Weights of a small transformer language model: vocabulary 32768, normalized queries and keys.
Each number is 500 + 25 x the weight over its row's rms, rounded and kept within 0 to 999. Layers, rows and columns count from 0. Numbers have three digits each. The size before them is the row's rms in percent of the matrix's.

# down: layer 18 MLP down (transposed), 1536x384, rms 0.0486, rows 1026-1061, columns 192-383
# up: layer 18 MLP up, 1536x384, rms 0.0518, rows 1027-1062, columns 192-383
down1026 104:497503513494478519491504461492543509493460480531492526510491501509465442479524522524534509506544531486513490508493514518551504529472533481496519480475513509539505479480477501523441487492485496497544494497512506497496515505497511481521472509526538483518512506514502524526542461516458475485491497468515483522502484502512527488493471515509504475499527473539514502522481528522500461457546481493529512478500528511523506462507488467528472485511490476503496513512497511526542504482505559492499502469527489513525463482484491504473537479571498492505477495506504514485439482511448507536
up1027 100:518477452530520531482478524508509506504497504520508508486470534503519539545494510507476537490546509505527478490525500549483508541519492543491439485536468494524507501499488492504520468529503512474470467544508487510521487539462501440498486525505487551518479491497482507410448484539480492463483513484476501522481499517495504505506503531521526483510516503528512525512517513515499475515568515457525476484474482537474522509488512477509462484478556505491549451499524489477470523456470497480492485511518481494510491514538463509518488476516476504518512492526485496508505512487556486491
down1027 100:503511487468492512509530518509479484466498522523540507487510485491499519490468507539509526454472530529474452509497479463494535497514466495524527519472520509487519515479510511517526529461522499522505510484462507542488508522524513502524552476518457460504464493512466540498444528487448495454523508507513478433521506520488545503490443501494452475502445499480492496483511479504446517536453551476480478461485499508504518494548530502481526510477540495496480461461499516518493495495512485483471514511483521512528505486524500515512482466512542526463516518482529479478537456510490514477
up1028 092:487466473508561527534510510475514503533513491480504485487510538469523490505506494538476507509483501522528480483493519507469536529519517485485533487571548519508503516496507534522531489463453480481519516489508451498496489487474509492551453530544531484528504438505493509480489503516506489529558516514484502547509486544508485504495507494531498496465489518502501511498519481493517489522525486466474533510466468491516456480486493492533512486493494500505467519519525492517495482513509473504541551502510494508489532454452482534524543464508494534473518516495478485513505475475453482488
down1028 096:502498479487497544512470493448534511522512540490498506500488465539505474506508508547526485505503478509490469532546473445463481470503524508493544541514529514479485495517468485492477489504469503513531514453518538503514523497486521505528522466489553528483483486506501484532509451518494486490444482511463480470506490535503476512513487496503482491491574475504495540529466546499462501476504487508474475502532547502515496472512495543552494505482481508480516480461485492493522521503500533528476480499467499479507539481501516459509579510548550518512483494519534519542478454534508493492
up1029 094:492505492523493485464436522517519523516507470467527487502444475500496491504490496480492533508503503516461505484492482531505467493500488507463492518460526494513522478454486484508538491526509481491481442518494431489525496490495486498504514515567488457518502526479551524479480503524529519506477475492506503536509538509488467490522474544530531527457521513508521478506503487504500491516498543495508494513528499488487490494499493491526505485502520535471508495520466456467467531472513474473500501467509514519486563500554524533522513465511531496503509547459484522508504518519475499487
down1029 093:538478478466513477532519493501528464493495493548481522499524488474465477488448502512510510527474478504512498437515515490490547493541465495520499487503437503494485453522509502533491502505521524516504558477512504490484542481478513502579493541477542494487485504489458526486470489478534510480517524447503508525544482473510523508529517500485508492495549508496496476524515547444444465477500525513518474531469514496489500495484468483537499491486465490504545515501484486502511498484486495547489493516504518493504524528511467546473548521521470501538500494509512504511525482468461485521
up1030 105:496449505523512540531510464526496529490507470498541491474505485493528513513524498519529512502531511498476494518483518520502485518509519483478495510520508516477511473455496507530536497500474469479521485508535471511524462509486502502528498553478506511462440511515456476509506518501478497503502490493446486502495467527489485472496505511503529480520540499495518501531507519526557511519453525462510535503493492496459489494496498484556452448523517532533513515495508479545494513464457482555494549507508507532509534483484532510533537500545454477498520496489481497430496517479443494506
down1030 100:499501469486513522499514494486493463506523527511508486503521520458540500508491451478471456511483521498458466479500514502529432497507483487556490483488540496549522483500534469477518524491533509491500513518538510472467550495484517492479486534502496521474447470531544510519510489527494518527491451480489495523515492487483497454552499487538490568472498505498446515508506453486507487484572505521559538508546494487482481463521428496505493526446491506512499513493499502469521497488533494504456450522503513494503513476481508511488497469481475515526498499520499464502503503483543468494
up1031 099:486457443525510518505534556500472495485451495490496532540525503505469503529517532467516494507517506475528513535524548506548509478492489516483535509498488479522502506520510490443532466519500475509463534556505493537491480508530488481501534472504476478481522509452514468522531455536531510482474491538499515548506526520470509464527493462541516499451472487517526481505530491519511501495503523490446484497537486475484526498479463468476435504475492467481497476478466523452456506482501515498508498517471505477474537463526516490544506483505489520517512505469468493463499520503467499478
down1031 095:524478501490509479512477476541479516510504520510534507489430483473504520528530509467527489498448454480468474537487484491500492508472558484466518513507552494510467507520473503507491520460504572490499471485512478496515486496498551472447485519471504494473547505538521514533517490545473489491513525478504483479544496482513524500531509510493493519541507494513525517532486519501505515519516474474528465503525545496522521486465513492514458523469505497525572521476487538481513454523492502498492500471502510509513501510495506509475503511501541522484466465527504487519479462505490496480
up1032 097:542519489536473496502518488503517496487507519514508455512501489520515482518508502512493527579469540493536479498494487517510523527540532471483503546532502505495510474466500484534472448441512476475520511519494511529508487546499473519544509504498477481510519477494487522498477519455455458514490486537502467507505540528505455471475461551488497522481532455498497533507531449551492558471547499498434491507509498491514476499506481502479478518536471559508485506512476523500471504469469473503481484513503514489503473470498466503524518510522454530510466508466502513473507498524499470482
down1032 101:478512488488513486491502480494492477474534531486485495476466466507519510500479478491486511503508501463507507496501484574504500476484523463531489505551494516486485522501501477527492497482501506480526475514543544501513487554476521508509528499489507532491490527532485508470489478504482474511512450493490547499538501491471482531441498539491474501508514507532540445468479517569511508515548469501494523502506504560506467489497489510499496483545489507506502483535507487508512486469467492497492506484503472524458479538467509516468508520492486441455536485467445475507485498510517508518
up1033 100:539439499492563509494491463450553464434482480511529524452529530540510527525460494522499453510524507483533510489481500511488507542519491514452476496508447529503464522511505516538476522514495496481507537477508507490499528507493441522513527488515501523496491498499526530471514518472486498512550473502505552499434516522498453473507535523491505463490495519530505471477551484509484534490502522480491503496531516519505456490533449507511513495550490485473484458506502524495487513494486517433489501518513525473477539484523483486520517500521512491523495508514475527488468493507519498469
down1033 099:471501517489512453470477490500535500519589513505518473459525543524485521513476511492501550489545450449499502530493463482475481479537481516498520500468497490514528494501459508532470517512535513469500456544533504509487481495487525529478519422486492489509513515457565535498468496513477471530466475509516500518512486508526502485511512456494482508507490500495503499528469505508479484537547491507498521532491475499476482492510514511506473476531522487505520456488487505457496533508545510454472481518499509504535547522531475536497490492499496536497491548538454512511488496495498516511
up1034 107:502487509493527501496523502502507517507480466510535525537497541551516490505459539496495504555493521524520471532457522512548511477563465458488469456507489506496512497492528518509571474460499474487522471499521496484510479531501526478489525523497539459468446511537492486497451469514499520476528507483514506522481525484513481484481469534523486499511454451534519509536486487542482497523550553472505544505473495517504479514519482517505481504508501510518507511447423485506500537473492458526511512527497521470499530489506501484494514492502496496498474485505508507455517515480500497512
down1034 103:573511472473529501495481525495490493442495455520492504511472534521529497464540515510520481526518445476503516512480519482534512510503499530503479513488502500517511519510512536487535525505532503466545493508502494506478500515516521501537485516483511508467481489516499453515506516523498530473496488466523498495514461487497515498488522536432511551508488526506456489481515457465521484479507493476531538488504493558449481496514466507507504450467517492480529497456474494536490528510508501509474488479474474488484537537546519490480483495487487537473488485504521507507441570555485489511
up1035 102:481453520507458485520511542472451474516526511482456472521518569485470513527468484491470495489474534514441502528479479535501486480526488528450474492463513484526496494485536511475454519491491475511473491443508469477468513465495438479479528535481478478515531539509490496522500491544495495473509488540472482496497485535512456464511462521494493524480455502488475512455501517512462547515483515482519492532496491508495486465525455505502459501521459484493504520448548534456453488490498457497487478529477473488503505500505464462531468501530506484483492499509459487511496484491487439511
down1035 103:507507549473447494479533454491506516481503525519498534494451521492550508463542474508504507520509492525532489516459487535527497486430542484521500506488519547474496467519525555506457470511520489480520533442507522518519524500504501492522505539545487467492492537492494523503470504489496438512533485502527482552490529492497483524502508501507490534489492492479487472489512456533492519546525462540519501503544526499481527497491506478493480505540502475510503512495462498485523480473521500448491514495474483477496522465552517511447485499519534480481509492460456515497503534501477481503
up1036 108:510495489503550518498526494496474510432497503538496466505511507478508500505512539524519475514464523483503562515557469496482471506494516520501542471514455488485483500471517487502455480513512503505523468481478530498525518499484497524495479512535493524484497496527515529486506502459498524519502494480482561512471503526531527491493501471497481479487491495530537496478487478485523501484515490489557490504523484507502464462502504543522441523513480486499463520465507502486506538498523541477533446500498526530536533482509506499507471485536508464461495497490480498446499476467480436484
down1036 109:509477491510481539474547520530513505490500514487488471517523491465511496491523549550518496483461512486524527483527505463501493540449485517491482490503471478491475516471514456520472470517528510497546499480450526529480532448451516500472515535491484527468509484507513500445502536469497538485518517431492527487483490507528506539466495512502520479482477467454502469479493497478500509472527464508595473505527475509516531469487516500473512487491477519500505475485527536473478502471518545525539477501490523487508505530493489459492474486496430492468492494513475469475466498512504503484
up1037 102:520498479499500508507486526513480517510530520504501479463476502558506508519464480456496540525546513508474488523486510498494503492512507505484539495456488499482523526449514496506543507506526490509479451534483505504503516530478456486474554484510503494533493534504497534519458487511478466505568501509524535524507470502486452482485454510451467492491448539522486499463517488476479498525518520510518514482469457508509509461508477482499497476486565489528456450503525477496443505525489516474521510457499501471521488501495498530494526533470510564486524476460449522485495515471492499497
down1037 097:490498499470444486478486485496507519501495470486495485491492488478468545467531509548524477477492506471503506517510500453518476483506499518531457500548547478548530537484523497517527485533471494460498517488502477508470474532503521485521484514527507504499559472490477476492502522494468452494518500471499489524503499503485495492450490547555466508503497491485472480501515471518461483524528519518476488471525535485490528569476473462506489514485459522475519484502428504490488526576473477475527501508484486495507507492549495490497495522529489529500489509456514500485482502451518520467
up1038 121:505539530480521538497491522467481530451483509526472507475534522535524506507515503496488492506494517486516520542553486471512487500564504527483510486475553544489496440442463486492521516470504534461498512482514446487492540511499473526528529497554532503525478521469493489509496490524528471524513479511511485476533479479499539464501582505512519465547518504488508534479487466471460533515484512508497487499475493496522505531512533501556455475505520491481524470483518542519505516474502504503529492478507505505503514482491509467539525493537538465518461503513465514492506521524492432530
down1038 113:512539504490496533460495558500487516498497519507489531495489464508539505490510534498514480480473469491525531518495470438487534482524530497509498534499574509538485508461521478506476498463478520505515485522509449500491506532523495505550484532503495514514454520505469503509532546493523463470507468511566530485500527483530518486467565565475537499509470514548494542524470471509491508537489469505545514506480492472534501520518507485477481490454528537510479458480489517505492485512475527518520467496486533486497546509500485460548477489482534501489461511546510511491492506518484490496
up1039 101:476506509531494520492521537510519501488549503485491485465532530484525497457473489507481477493500523503470526512491510488489507502449514502474489493514474535532509487474502467515480475466555495497474524499503559455459462520514495491502506502505477488456512430505471466506507502544490505476499463438486497516479510477526452487516523487519435536462497500508536544543546518518531512485527514501502489467494511509489487519564511510481510487512480519491508479516490448501508513524515533463503513530510478566512514493488500500514482472521491479484513490530501485498524521527502483533
down1039 099:491517510460474516526540522471477495511471516509495506516489455487519515470491523521524481527535448489518516519517489476490482485516474467500478469449499513487502506494481521507511530485476493549586472513463554564503537489558493464519476490472513523491494555489512485508464494541493507539502505495500500491441491447512527506489486493497511510510516492518482492509498501487501495517498511498485519492514510537505521492452480500549477528541490462508504483484500530513495498478449482482500503470495523532520491472535520495520528491520481529492460476476491539521479528508497523466
up1040 093:456502475520503528457467534436508480453458495479531433523533510514466508542474538494496518495508512492451519522494480518514494495557548469501530503492483483506512509474424513497467471495483487492445462485439515515504531480506486486507502471507503475483487553498496522478480500507497482518517528492532487443511474521476487423513513489486526481493473451494462475507531509510484482478556539443483507458456519493432501493487498510469512537510512501523509456484474510476501488511471508487481543501510491545507502464494472461539481509497481520500484474510484446505469514545527450512
down1040 090:449486532489471520520485495503480468471498506504462529515524496514495505513507511468505507470482430503464468522504488509498492502474496452456511508495524520513493497419501528458534519500496458493489494517522478497466523505526470492539504493515481492482485494484536517531482482481516468552540547525499491470537482525512514474490496504470506530493496494498471501509502538522500478545498529464485511494499501494455526527535478528520552495501526484460496469528517535536478498494526515470497474485490497564504508520483508502522513475512566465476479499476460437522504468487518503504
up1041 101:519483508542492519528500545509482483518502500523506484509498526489479513496533489504496458509513521485550529550548534487492531488495499477485508494477479532527495533559459489546473475519513498489532548493499511478496509522538508507456460485516527501502527478538496488467509505549538503502503500494480527532501511520528466481485538549534506527458530500508514523492489523525480514541497511488514527517510456495502487530525476501485491531513529526511522474460522510469553514495506485489574473462560508508511526528475500510506525495516493534492492470515443512505532527489499533516
down1041 118:494507523477491532485532443483518492493532485500462533553496472491512473520491522504500570529502515515501483492519471499495472478515538483487492508497558506503518501523563502522493462510516489468499502474556518492524472538499518505491501507477549542515490519484495493512535426505478494490460497502512492516468471508513492497490464465472501493533581525510506502534480464524484509512510509475510482481468489498480504520511488543550497517509497490500477480504475496514515508497476533498508511471498481536509525488499508500493520504420501486514525495499534521502500520482512537470
up1042 106:506488493491477529485532500480518503507536510488485532503544499499509489482506484515493528485503502505498535513490491460488513510477526500485462503512509499513517494524511539534545495493520494453514499482534502508488493498480497497468483453498427521478514515540493498508480448556474489495522496511526499522442500495505478489459504497483491484487478495521490488459502486517529520450515530470490510538496503506479469518515474520465500468514522489470485475474485493503510564464533516459478536479505528480478542481527558500508540455540520530457532483444486508522518486483487493473
down1042 103:476507520499433493478503552494492480519475554494502514493492505470535494490528488576496475464505519506500489483492487515479529509486517513515491481504551518529537489431491519474437480528485514477527471511476515510508521460477489471479506470486485473519494477516505485507481527500472485541460522506518470475509475552487496514566504554505515538477471500497524475451478514450502520503505554481522542499520508496488512517487527497472466493519513472464485522511521528515500496501467464481479492502503532534504480506544517516498476523475486528523460525492519505520490533506509484506
up1043 104:437497525475521494433500486509531511515464521498516489538552479503473524493488481504508458508442519504493519470477520480526450455489493497493531470459511500436530536524481529492508460519486474498482423428543478512483510514478486510506493507522473473505474482511526488490493472481544451504515471447517484513523513496542469490484541497483464479500463482541528512480531540542464462486532482499518485493485475503523473546514472504554500455489482531510497472497476499489543501516490498487495495499506462523519535470461501469509494497506519529454458474554506538510484518497497490502
down1043 103:501496517498504555493498435533502494495537512496467510515534498504517530483527463547502491511523483501481451547554477501466480496453399462487497507481533493516497458522520512499540487465508498493507472549514518493490462465475471474525478487508524532467458490480471543534517495549522494492447497502500469523507485509514493504511557483517438525500515505497550481517471519466506487488468466498450493497485487512468513507482490506521506472495460499494496522529490505491465498472493535542492442530514496460520500460516484491542518502505487529535486496496488529495482520540480506508
up1044 103:457503520500486547503482488490490480471488535475497553518514520531513522496479545470485533529498521481508526507505495505496535459526486500488432514511497486562515501516473492531485521463488467504524521527532536538511480511512464478477487476535502484490513509514499487495476461487483480507489502467499449467495507508491514467530474472493501477545523463491483467508495460500476458507493486531475526551514507512514468485495509476497494506516506479484491492477485502514479559501481549514484520460469489522452522431489515469511456470532485499512470497542481501513532545500511497502
down1044 101:538491485454494519515467518493506511502494515443533506522508568527508503539530487470486460506540482520504498513519487513439519517486501508492525471487493428454528556515515441528530506523473486502501482532486476512518426493491455448485466513483494518495521501522541516528529513566497516462510514491481519483467468520511551481508494479494526496528491474503493512464479539500506508510505456498497536515455488538540509497459500492499466540510526506487539492480508483510520470492474513502509531494460552508463489470481494486550494536523492494532516499545531528496498511495476510522
up1045 106:478515483495513491508535541477482526494508474517508489528558530477487502463502496515508486519530536521475524502516504528512528506497524489536457473473489500472490464504502486458512516505499479484480468464533504511478545475492479508485557476492447519476502492529533483454543489515500515517478473459507513532473512525502490483467506487442491497490522490504484514496537518468517519519503509511475483477455510505504523469522518501503508512551491528493471515498484455503465490479470508443492533502539513521534488505497500458508574532494479507514530488546481521521497494491457495444
down1045 106:470530495498466506514499509513489479506497501533479515510513467496457489517460480512485494509497519493501534537509541533490473549487475487500501495498508481486496511456496547528508532508457505509502455492492539497550532500498551512463531532534495482576477507481520475544507515488491516514513551512450535518504493542467466508506485527492511519456481496499477473507531521487452493491498506464514478472500483493512485520484466501509460507483493534512528517488484512546555503542527508535518530471498471524460477564482502510489511510517533499477451528536497461524477516521533484526
up1046 089:526494465497515431511491512485528488508459480502492508521491524467483507489496480527490537558517522503475486491481510463512514482513493480472477437527557494491461487472561509534508498515540496511447500481550490529538476517471507509454537483491502496481484498468448478512529516490495547491465486457501521506499481479480506456493490532507478510486527550519511483460544453535509489470513535518478512524460538516483507544493466528527485438548476487519463485497489488527500526521516507477528446457539506483494552505503506503504470448481469528560488494490529508493507530532499496502
down1046 093:532480498495531523510477502527468509463501504489495491507528493469486529461516534490496465510473491506553474451508501519525540511495504482467469550486513535490447515512496473480517496519478485490525490528481487466492479477483487518489514522493522513481467492510487524479481463501501511524510453507467517469493508504528483477508503502494536480496520485548505505534483536511491491482523570494523489530461540497456511511509480524538493419498526522501504496493487487517486574510507449496507515526542494513512474458499539474558517479500488517514503476512484465516487528524501453556
up1047 097:504537474539506503487462507463467476515467476476516486447521506497489489494509501487486494504490543540509469485513501502531496477545514512540494489503458530515485522491504506521522514520525528456506508539500525457499512542499530476499552458544466499525499497517525497507541503481544491473538529519531519551475520522475483483544565512501496505526456485553562555526548551510481525499445499481516512498530473522478493530483457484489491482479538508479520473479520440496445500515503511465521530511509487511481530507534504515508538458484471508491520486504457522518505481463540486485
down1047 096:490492552482496471540432532545456503478514514519471512512515502521506508475515505498547522521478574487492492475482522496502481531554536514540500560522506508541508506495512527485453487521492505534509500438527465482520518510495502477494535515476549522506474515469474484496514490501528512537495503525531488484501501484477467526472514485492441463506556500553447534497510495490546498491499491523516481517512474490497522495524460502522482483507483500493449476511513481524494502532497517509432513513479474479524468506466486518503535514449508474512503518479538463506500501478512520527
up1048 100:469442474473487488496553520456535507511560470443467480521530481551507525529491534474499494503498526506503506529448527510484515474493504514485478514480518502492498473519442542473525504484492464494524502501486473537462513471517495497524535474499448489487474548451518536482455507480501518485502537480492471470500474494498499482528516520488501499483523487516479471531571476434488510483495508484511456495504511493475502498548527502530508464517524507500495517521496499526527506500501537520472506508505486500485542502494493472489516487532516503539481461507526528468486517484481488491
down1048 107:525490492511528495446499458523457508506543512524529495517475506528464498497508493491519508476489491522488505491478509490519471487486486485500490489486457467501495544482476467530504455538436549502534526470451500516525491461524505521513490496493502517468481520484480505530563521465516520518418514507518534493531528487485496508563507462463510490525464461477472533485516530512533509523479543511480517489477492539507515502450510504493486510489515509497480492522555516477488429524487509495553512509526514463486496496536492485518468516485508516485506504506479510506488456502476519495
up1049 102:531464472531547512501516483548483491525474502502511487510548476505504510506528497491481480535485499481536459505501516469481478505503468521493512470504508491493489504530484502533476514493528509478422467478509516506493498515473491557478533497508503486547501514458486496498467444529473501536530515475524520525501510492495484480535493495529511454457515495555516481520472516490481481495515536548498474481484493512520478504512497522533446476477525523487483515512515492519469515458474538438544506521483472521459505527512514515472488537524534479501469512477509514497512525440534479466
down1049 101:452483501537481425482527469500501480490473512480482484485474462534513505515480511497527502491546476536448474544479509502480500476504520484524511552460519532486487500498530485542488459508528502517474460527502489519500478492501533520460454450489483462533529530477521471542498530492513530504530503531507508513516516457469522541455479491480445501485475492465504478484470542571496516488458533502510502524506524501525471510477486483478530543535475447476509488489482486508495489505479533483513459480514495509496500513482491517536486468478527490455500527539551496553496478501512532508
up1050 098:487494496526539440500493516482531483475508480490532445466528549518482502507554531466483503540469527526492449493475515477456568505526493490523491488496504472484445501511517547480515506501447533499511467479525484502491493521459500471505469448508486473503514476492499495463500504496507492478485470535492518444514493472486516477508499469484532518499551502512469500522574486551520516495460515500491515475462486513490510518516510522442498517512493464504474450489490501473510506508517451510492470482507512489498567530488504505523496469513481480529525542506477466506527492478499509496
down1050 101:525529488489490506481519476487445504556483530509486515560526471477500466486522524485517516509513524502480483552488467496500476501468525463467483484501498525478489496485479504500454496546504463528543502505516515496516464505544454458544476518537524484531508533476482490465516445494477492537491507506498483502495491496525493465508505473470496510509524509515507482524457483484500486512569491524504484464486478513484518514529468528551508490521490540470471507494494494473485472461486514475551504513513510532462455504520495541478560474547514531511502502495512501510518538512504478505
up1051 094:495503526539526537495486498476450539465492519540493467521516489480457488494547492483478520521532518480496491517499526496500472473492463503494458504479523499474511482499480501483500488523532477488480472510496520498549506486494508525505521501517492513503512499484535510515491448517497483573505501492495498487496451542497499429490492525526499475516492502543551525418453459520490454462464510490498476542462465491511461517489524535500457472535527547520499484486518482528513514494509490479542508486498471481517500450538467500484500505496512488521499467501456547484538504497473438510
down1051 099:529505481436508511436493507490513489515503484502523485526505474479505501464457511518504524490502503481514473523497466550536468485512483501474528499478506485503539505475517502525482536464468522511521525494508503464527475531509522462505482507502470489465500489522473505533505525482466463512483510521483476546485475494499518506472490523520482481493467510473497503534492465506503492553487552463456532473504506522489459503479513488481533504496451541531546486473492492472538482574538458537502492468516546498497517525470482511475467501470516506514446512516519521506526531556487495491
up1052 107:513501536512518517493521495524476506507517486483510497479575512541499510505518486531494526482504508511508549509489478485524503466499483509490491491514493481500500502478483496530514471498510498495499515530504470518515490536497515517506483503517515505487464497497475493499484480504501480519493465494502501476471514513501490492503492523488527512506478499512496510479502493527513513473445551491526524517446505513487535514479503502490568514539499532442511509491492528502495502471484503525501466488499497491468479437505458458526489509526461468487567535471506532481528493383531497508
down1052 112:472453530512502562532501541478483514529465462480513476483583484516577509458466517514466472501481509503529450515504467489475474554510482478500519483503501488493489493487525542513456467494528492492484491468467467531509531506520462492507526488551501496510478493502526518476524548469492521499472554500515528484505524503526534529468458519512506503484486491461476512499536498504479469497522482533480511491488472503519534521506494503463511500481476496466487499516560532474480480551516503524500510540495522476516508471493496522512489489474548473487490502491498487502480503470571480524
up1053 103:505521466526467490524478534547542507463496500518490509549529567495437509543452521526487517506483523486498528534508495526517512501520479518516512483500506547492492535472505489463491535494497493507467531516510460477553520489511488478469484481507446499503478511455522525487494480499477519492495463490486509492494503461491491454523519478522531540523466516530463502534497533456517501492495509499512462529477508506550518544530472484452485538482484494509500457473517490498450493537511480470515517497531514470460499466485498492494470474494501496526522519489510531534489503472537500503
down1053 099:505494539476484450510512484505508504560506508501480492508475548504479489507524480506508453479478513508448520514529473492507500501490494463525556530502552517515498544559519448490483533522483477502483507513536522560488547521487482454502495511516495506501479493505482525520482495483459448511542515542507478522492523463498532486509483455503506525511510533519537534582494524515492510478492520553537436464504511479500522498494476486493469588512511486491534526527489514494515483531537504537483541505519530522468482509486508502467509516482487475480508494491511461540515545472528506539
up1054 114:473519492506494509553497473492509507485488498483509529508555502492493474519522529480529518557509529516509505490524564490483499550499470503507462503516503477535506509475479531472504504499520482504475504546463481475538497482525457480511511486520464487490513481474485530482510500530464449516471488543556460530536512499545489428521484552520507509496508481534491469523509474521533480534562489515485476494478490511500504520498542500481471494517472568506459523510467523511521527479485513496527528463494503480519456495509481501509454458483467549508476462506499492487517517507496498501
down1054 110:511493473516503558520464469502493505468489515532504509498526491519519481528444511495484508473477485519523496468501536527465483520524491505446457494509516507499527490497516476439516492494523546487458532478488485510495491479477486498488499493501510515525548546522491477462562472506487496500493480495474486477509512521520491531473486492534490498479533476466528434520502500495467473475518466494520494494488516465497518480529508531516489501453477511481506486496518539510512511484479530470529531480417502545498496487479533512504517489527505497498512453521473497477535489510512492497
up1055 101:550468490564503545524514478503487491528504517433509471453528477501471456507517479489490480547507531504506508476512513458474496477488443495483499494516529488481457541492502531487528472482490512495469481532512512484516518500527502530546443516501481497496558475496526524465473480497495486496513530480506503508517485506507526476544556522508495495507506520509552508457496437522518470509511534489541506548534475524505494486463495507509488512524468558498448522490501459474483509479508513468528519526518461507550521465508515491480496514480506491449515474558479515513571482486509496538
down1055 107:493501492482492498488551474481518515498496526545512545522479454511508501484496512512513534482517510500497466498492483537481501498495467500505497486504494493488497525498570470449501519491505488482533527472498467500526519500529507490492532497467526495530466550492539457493532489522476528512434505463486518484513485475514536492475465511473505500515536562511495464559484508481456441479497502496472524553525464427489498500509527486519513519494496489475542495491499486532513512488491562552500530498476535518508473498518557486547499488461510535491528485480538562457496525509537511462
up1056 099:512482519487505489529509486505508525468459449512532553487554486513514495492505516487508514491514509530443525523496480487582500454455534488465505487521494545495501476509491556509524515461489511479524502497526503575524470513474513469487528493564513460488471521486507514512483514486477457522528483501531483472474473470532518482520522476539501485488488510503501515474530509513490482572518545475478550506469474485496491516518532496507511502509544544482472517474483463524497501492489505496499478482505492465480537490470548497547459484532469480466490497456475502536510495500488503490
down1056 096:516496498484525523501528474500503497487522488530547505492530506511548511447493531463503516489542471519532539467529511537524511526447490444507491486501507453483536520510532487531498516491496506539530511567512555465460481507507499502524519518521478499522465498494507530512494538511496479545487473456483516487503492469513523567509516473517502494499466494561512528490475486495534492516510457485475468513501494495524453504512503501481504495506501528514491511518523475536531471493524465490512463527524521509512558494482517470481482548508481462505465506486541463455534481532463546519
up1057 107:488499555478521522489486518463520518491477518599519495524504510514508531516491515516516504480491525501514503471541483484506530511505526492509493501527520505489525490461510520504483507525486486456518533497433534524519469486545489490496561452503501505518507482526470457491506489526493494500471515507493481541504480496500443483511544505506497522383475509514492542499505470492472484498519509490463518550436504517470496501510496501426473484505457524512505483527504485503522508497446514495506507491456474491500486418515528509505502493523489475481521503514520504478525497500470458492
down1057 119:548521472519529487490519475532474487500516485430516516494491504461463496459486451461483503499511493459475495505497499518508486473519480484504478496495516504512502500535498497459504485492517521504488462513543525469523497510452542512496441513533515476467469522524516515525469486481519485494508491500553488462504503491509542472516446515479515490622514471446536437483522495480531510492491504515540496474512503475501489477522498490505507510535515462467464514503505523460477521507522497508544536524504528505488519516489475518512500495509486523522509462499498501486496531482516526528
up1058 098:502492518522522487533487482490494464517524512493466515523515477464496483478510465496492472529483514509461504518487518530451513544507501494509483457516509513466509489552517477536459506446474481530455482475536521506494453517506519476490477482473524534483508483517494481491518477522499468505490557486496485477535449498520462487518512472535473513551507480514519470545534511503480530502469516497492515553490501524482464513508474473498522514569485529470516530466486466533474510437467527527506496534504495524484507497527524475504492469504494515474496517545471515481517553462495472516
down1058 094:469511482485563547506482496490491512501515492534527456497493464504484542493520516465503461471495435521441500508513532510512544530495510541475528455484488533516486508488489524533542484486510521519465539491502494478519516536482493506487478497484505516452472474433526518535536482494510524502506496467514506505471471473521483469541485503486528467533517561504492522494495503497479503536460490470472469492491520516533529515497508508517488486489533500473495504503483515504484539453460484492505500505466518455478503469452521518452524501492469501493506513528512470478545531481471525510
up1059 091:505524475534491503518460497490529505492508489478488507480515494557467479495497496476525515513433539498520480514492525480478464528524548497476521467491465501457504476521493521527492531490502495482501476510502493519456495568532525539526502520507505467513459486495469514499508509528491485524500559460519531465418487498485478486497524499503472493543559512475551518486507523474538533520534493537484508507484482529504503518511560497509482502537478491503491495525509477509468528497510549450535509532497508494556566519498499514504500495499541505542517455516482526496522520432494511503
down1059 094:489492494483449475471516519483499470529503486513486500481534505523511508531491467515518506510520520491483458507491484503513491460452539503449520502520474512521471491522517501516494492470544456495525487546494473543486471493533530545510496483504471509501511507514498485510511518524483482489488481503536508487558529508502511508469460513507448491489489527478518519502506512553526520475451473487503521498486494511533498484444491533463514535522461474515527472522548500520477475445485540513499511484477508500468533502509484487489496477465531490444487496523554505500499504463499543518
up1060 101:501540498566513471509474524486496511473461518530483526552494498499498485517502559503490456527482520507535473475516489543464514483479497483481512526544558493505483499478492539462527488535497495510517505512492489477495496517530524455501463503523517518489497492492492454470431459524528491501499519499486515521513474504501497489491493512551505490487499494516519487499518516542483477518503512500504494508484510501491481505496493479469460522526487483487485518479557478493515485527485481548515523450474483509538485496513529510530478508531481494504497496474446508485531571501513506515
down1060 100:520542497479489481476549520500546523521510547528562513519507468443473468482537491470512521515493515479535499537476499491485531480478481500501497524525538469484516516499524447506505467476481536483529491493541492509505522540503491511496481487513509545477469521478486517480515494484521536480513492493452530502516472505459478496499498497489520480497518469527525508474488475512509480478513543533478485505495500500533482465483502486506526476519543498473518489527481511511534500505484569490484516491484520512490476494521534468506532510514472499554530488505490481504521537496506526509
up1061 110:488478470506527489530467511498487531460470486524535522481483482492463439472486499464519532518518535507521492535517529526487488551495508485496458502471496494513450454495478537486529519456486518538468502507514474532477509560494510464497523478506477530552511515502515495518464517464564543534455534501519518477516474461509480486547524517503507479491505467473496514506526488477490496490472526502518483489497489489513479497509480504486526492494499506522484448511527430481491501490503539484479511490500456517529495477513538471523530513526498462527522551494507476515486496483481510488
down1061 109:521469543491457477507518468483560529477523462523498511510488538497466493508499513566532452516494469527507511503517531506516522479533464509506535484445549515515530500543478543512490465522533480508522480494469467527482498506516483458546477474498495479486515487514497482524486504484442491488508519504482574514545480455507517500484503506439501472516484471508479480496479543510502501512517537505499500463557494451487486527493456483506527533504481461493535469512520507485525482481506508539527504509508507503557542520560478437490499508514537541484460519510537458537498526532482516443
up1062 096:503501471515479529528500509504516467478500484463461471515500492490504492492444535556457459525510543461488517467451503467524526480494503493507473482481510539477488477518504492505488495492532487557430443495502448463505493551539503533539483460499520520505534543512493480530534524525520516541515514509491517493512534464531512482511512539507482534477481489461516492467542489529527490488517491487538490497513491550488499480523511515547491511484488517487487510552506515537486541474478537535550497525524499507512499540474539489532526488529488540468516547481490536514496495552474542517